{"num_hidden_layers": 15, "hidden_size": 96, "num_attention_heads": 3, "num_key_value_heads": 3, "head_dim": 32, "intermediate_size": 384, "vocab_size": 2048, "hidden_act": "gelu", "norm": "layernorm", "norm_place": "pre", "norm_eps": 1e-06, "positions": "learned+rope", "rope_theta": 500000.0, "rope_fraction": 0.25, "qk_norm": false, "attn_scale": 0.177, "bias": "all", "tie_word_embeddings": false, "parallel_block": true, "extras": ["capped logits"], "init": "uniform", "init_std_qkv": 0.0466, "init_std_o": 0.0, "init_std_up": 0.0466, "init_std_down": 0.0, "optimizer": "adam_atan2", "learning_rate": 0.00175, "beta1": 0.95, "beta2": 0.95, "weight_decay": 0.0, "lr_head": 0.00801, "warmup_steps": 570, "schedule": "wsd", "decay_fraction": 1.0, "decay_shape": "linear", "final_lr_fraction": 0.1, "batch_tokens": 16384, "max_seq_len": 1024, "doc_mask": true, "train_tokens": 128500000, "max_steps": 7844, "dataset": "wikipedia_en"}
Each number is 128 + 24 x the weight over the matrix's rms, rounded and kept within 0 to 255. Layers, rows and columns count from 0. Numbers have three digits each.

# layer 6 MLP down, 96x384, rms 0.121, rows 0-95, columns 336-383
132111126117119100128094141132137099103127136151137081118102136122138115138138100102110139154098112146133143095122157114188159153148174142136135
169154116148101121131094100149180102146129145120142160096127176135162125121115135136082118152127109183094106133092145166180149116109150144166139
153149158133161119101083128128157138120132145155126143165125158108095127148133178171126152128120142111124131085106138108134170140140140152079087
129158119141136158131093170124127140127141141117153178114111126099138142125138111168146133120140139131147133113141078118093173121159127106117124
114108135148148138063187155141128107146119126131074126168109137144118130102113148104118160133159116145136129100156172163100142140138104165156129
099116104150133125130218189119151143137135156142153118113140138101128115130154175167147120140105124146176120086091113152128099117132098115147113
117129109130123130132099116118106132116172111141143133131163143119143072144135105152155157135096144149169140141100144147117149093137129133120124
108083127150147154123215108110186162133133088136104109128114128148147123131162111100087162109156114101098141101158135119120132115136131136158122
079140104136137035108073159089056148132143155122144112114134142169118145139132127102161119141127124127155095156137138097158178141152185128180097
149105152140146156121194105107145106139144156144134125100142159170135140170147105145129100113123128138142117125171100147143120120137134139138114
144118113132117114108094136183166141118153110087109111130127151120128102169195117133191144083126138127155151098131148142174119160171126130080141
172121113159078149159122126119139135136137141140120129100129144179156114134077123129121115123113124175142117128079124133149090099123085152181147
107161125105109143147129149128124147126157145133135139159150126140179156136115084114111138102120155120128130135121110101115123136125155110192114
105164119158118064145063154122112105119168094120132158120163152106127149141124116115107121099165127118121124083152120143127119119134118113145193
161120115107125188113083136171122097096123128128114107139134106125100107123145133116122138128112132136138136132091098105153125120129146143147145
103176150141104130185123092183128085055119118139079063120121157129150172145103168135078191108152152101117098158133081083152066141121123123139157
117130134137145122146047143148153161108108147103117113120125110131106133117129141114121128117141115131137127113150119117131141168130089132133255
168110178139119088102117105111117124136107125121103138125134113143099060138111139130133110159166139124136159140157153114091124134092111109115084
100118129157131126104089156115152103094142156124139133134129121132136130117126190122153102114118128130110157178117157124154131122148147145135120
107168101119091072132098157109122106131131067134109128123119086108164116116115130181161163125102106086132107096067119101103098121130109090121110
111143153134124144106165137127080146123129130117155129130156113155156156092141173110112127163133122155114127085111104188120139101147130138066060
113102116151164070114072119162069156151100118130115117112124148096121144127098121111134142134145133127139123136152132108138093116146145132093131
136140135104096131149144160130141091134121127115113103092150114125139092133103116134123116111117131145159135080146137122115126130091067166160125
121117128125117151111184141072122124108136140106162132154118132150146151119108140100111110118127145132131143147104138115081115115154141123115103
110095146117130126135131121124087130167104115132101112096127084103118111131153128104139111146112119104130115107117135131175114111087125155091149
097137158115144133107160092099122109138117135121124147081138110146116152118131131147142138124124108163155113110110110143112105110151105116163153
165095118166135128120186121124154141147137122148087109137138105121192146138136120107102130093141147095166110165128138151122178123122115128124097
083142094159162086106107111116145144135149097112171125166141185131107139125152104130142150175143111108107139127102133154111130091122147121161108
160136113156126137119110119171118145140137159151134104140147117103154142131135135142142098124132149144132131119135111134157122119103132095054141
090086130093146142147168113147169136150126172155131134095086091094116142123120109132137150135120151152134134130116104134115118125138101084133127
109130106109134099111174162140117139115144133117129154142125120158152112098140153121119179109145101138087145197147152130105175112114170143122161
151084148134124128148136074115154111139124104200133108139096098126087124133117127096145130161147089091095089135112141084131148148128170161131176
120106158160146064114092118114133130102109105173126115143131104109121138118132135168146147124095114133110112089146139090132136078113114143117107
147140108141082151095134180155130114106126132128083127108156120140135171144119097120117079147116128117138143131133106137163124141136126126145139
101144144100122166105139113179137089133079111140111118145119146128135154145114135130108126107108108130108165129121131140148103150147157080111145
096091164102133121165125094138111126133142122125114098103109121148115095145122101079131104093095154127164153128130137142142151115139111118119137
124205152149152101117137081129086137129155124124154139162155125147133046112115125126157126175122114147136167114082167073089124131109164159129115
171107121101133121124171133127136133109150090091097113127118118143159114138094129148073105117168087095159140110178138125129138131110155139127105
088057107149127123117037096092168144151128126120155103140115128135089125149118105145155166124146143104164134114103130137116108127158152130117112
156114084140156150138225121130114157137100126106120141120123110097091129113092136157131125116150112119133135129121132113105140152094121116142140
183109119137109165142121144129106131137126088129134109099135119147077092140084138103163114165141133107171136115117143100133138116120131139053155
078142135096142100145091093111141117108086111117121125123132078196118172123150155166122125103086106140097065150185098144134123137086136132084119
123145088124120165136145152073148089141157138043149157141154136115115121127103111151128144099085107113113152095105153123157141136138106117146122
140157126145157125155231119128147150153132145149115160141157100118134132151123131131128128117108111133089108135125133147136146091130118108142126
090115144097115169135106121115127112161114143152132127137105121147120121118112145118161117116110114128111143103126126131131122158168103134142115
090142194167159169131158150082085142154166121115142114174118154095174150129137140170132085138100147166120148132154130090156126149137132133166178
105100144097106122114049099103130175163097139096133101141153140081114098129140143122108108116121156133113116156133099141088125117155073120049109
128132103107137140125078121145167136171106129062087120158144082110161114146129119135123108166104135106089133083141135128165132177164127096082132
164145109121125153156134047104121130103119137137154162134138122119142127138154123172134118095127133139131137133129107137131125098097120162129130
090155123114119137110105092095166159118115150094158140140147099093119154107155157099129138083141138120122113157156097146134123155124094111173086
103155145104106138105101157160101108158112105116132128108130139119162100103149144114120122137160135124112111156118147130144104096138126076095135
146067164155155149136075156118120105098147127099134131100166172141148098134111139114143118120151144102110139155101124164107144117125125141181140
131091147118086152115200133126135115110111129110142165158180097163150086116144108106134126126110110141131123086140137110121133138122125163101133
102090111110099111078092101149087125110084118129108131151115139153127162139128106141136119111106158127130141124146158088154131119138156096112104
170142145091103085135120153155158133136137102115154123136130117126194098124100119107111109117149125093093144131121141119128134130117132141146169
166142121100104124173153126103069086124132146158116136160133130106112118130142116105140147162122126160159120100088127120082127105121153145133105
145116121079128099140150111130135100116079164127126129105077149115101115106120103118136091140096118123141136097149143133108140133109124138141114
111133094130099107106118136146133104132129112054122143165115129123132167133129192131126096103113149109051131108101115113134150177130139121084154
115131079150116095107105124117087110130177132100207149131098112127076120136132112111160121151120119157132159119124160077121121131130111126160125
100129145125128152174074139061085114131131142115128115108145143146112088138131126132123106110167147123130138168104156150115108114142137109187093
158161087149092140144083113125146116109118094148146131103074141132124088131119120150120173109118152157112109121152122160160106125127137099114116
122120154131131169118160122195178122110115190121092159111150122125117170121171126171101111137115123147175174169180092145079131115127088110123159
199135097099137136168115084128109154126126128140131152146097149110151195110105146161108137160115119120104097159139141124103107144136133118159109
169106138110162105122165145127138151147137117138118115133149104140142112144169141165109133094121129104128131136083101130144126127097114091136141
148127129087156157079108153134103153133126148113172158123117149158147153117138117099157112138115160118122148159131084122154130177138192143105097
148124143152156132133209137175126113113127135121129164130116132119087135105129101136142182132126106109148132144108128133095149130109121151161124
103157146108087131152137160109211131140134087132108130137101094113131151153101101138091115118100118125112129086136129122087097130114132100138112
143139155190103094157089108155147115135112132155145122153127102104127145103131121118125087125097121123131128139079140131160112140175134156147124
147108102124100122107119165129129115133150118130120112109162133166132127112110139146128120158175147141162129123129147160059137101149113129072115
171119164104117118145147120125103158126138170156132134082109157119140158110117143145130151132162131114119107135130113148121106146113125132124141
161108082135127091141026144108103128132127151159136137138102084124105093109117136111131122130132128126180142131150132130101117094142091143109133
141153133130080113144225138155118151118136151094156126123125105161183140123146115124131146113164127120125096138142161139123148147146113127135120
118120098177146120137106183088129122105127141146071122102142179120053149154084110139102139162119153147110098161116074139085119144106166119106145
098121147091108159165111177140151124148124084111130131119121111181160119114148130133128150150137150120064148124117118117156131149100125066087103
176156133151156106128141151137077151123135108112128124133111111101162126095124093094131070159119138162119133165199113172093135097138136157094148
114128151152114103161181102129125112147116137121115147094136156131116105125109101112106119151124105138143144132145120177157129133090140147065161
091137126171125173111079110175121149106103142108135169136139159108149141149106147106138148127161148126089099176106105138116141159109118104125097
140103123133099143099166099140121138140156133152138145123123153115095122159163150132154114135173149127149143091130153085088145124101135159128141
102147126110169165136097125116126164128172124162136151158136152114132127183131169097110152110140182112138111144143121136119129112132145095206102
106194136089133115119167116114113152135130182161134123113132120097093115145107132153174110171095126134133121130192157128140132138146131109096095
124143129113147129159107097139137100140146144111106142103137096136109139152137107138099114106089158122111134200163132151152150152102114168136182
107155095168117171134147093139125115154122120141111119106137120171111150141130145148078177100143142125130119152103111137105138113141074115112153
118135137093168151107170118113122123117131124122128104097173156073112119127118109118133181148122134133150092155158131111100123139119112130087129
157107101131153155108136080157128125135131136142126123099124129085095114152144110155122121150170115127116095129133128165113123107163144146124106
097140134093166140157117104101160157106093111134133132139128139140131157105125157085115123103169101133115094156106123127113123131101119110151145
136103111114103140125190102124135131125134148136108100164118131126162200136135110133110096124112169116117125119162143126146122147160125096192141
136167132155105135132119185168121174152143108121148132142107132117096146130156118121145110107152115159151108111112079141110109132147128128133128
121154158152128142108096136115099144090107111131120132141130119142125123119155136130112139149120116176149169159099127098152128153094126167106086
102152160092160100129186193134125121121106123165138108129122206115152131137107118134132115108127130105146138160124112074102137093123110114105127
113098115133119123086092178108164124151081152137112114154121119134111145119113172076137183145132105110109149076128140141168116127098179139122081
102139129122159106157121149146098138103135106153129143116108116136156101057153121119143159118083079111095134069096127130143142098097119121128153
135118137115129086182126135108114093145110137158135059113155134110082131091137112126113202121154120117136101109132131089140126104148096150186115
164109124105146150130105154153177130134147133132127151139145129105112128130100130123128094167157127139100128137110148127135123148093168124134127
175122147116126158094144118100141129132152112131152141141094140158120095106146100114162120127146107138096118124135157114151114141132095132099108
133100149140132164140144206150106113119139112111140135145081085183139125107125109103103109136131086119117131091096119092164143167138138113156151
108121077131175136125162111117122147117111121141120118128140113106106130151131151159125087141114154130180141173130140155136102147136146149168111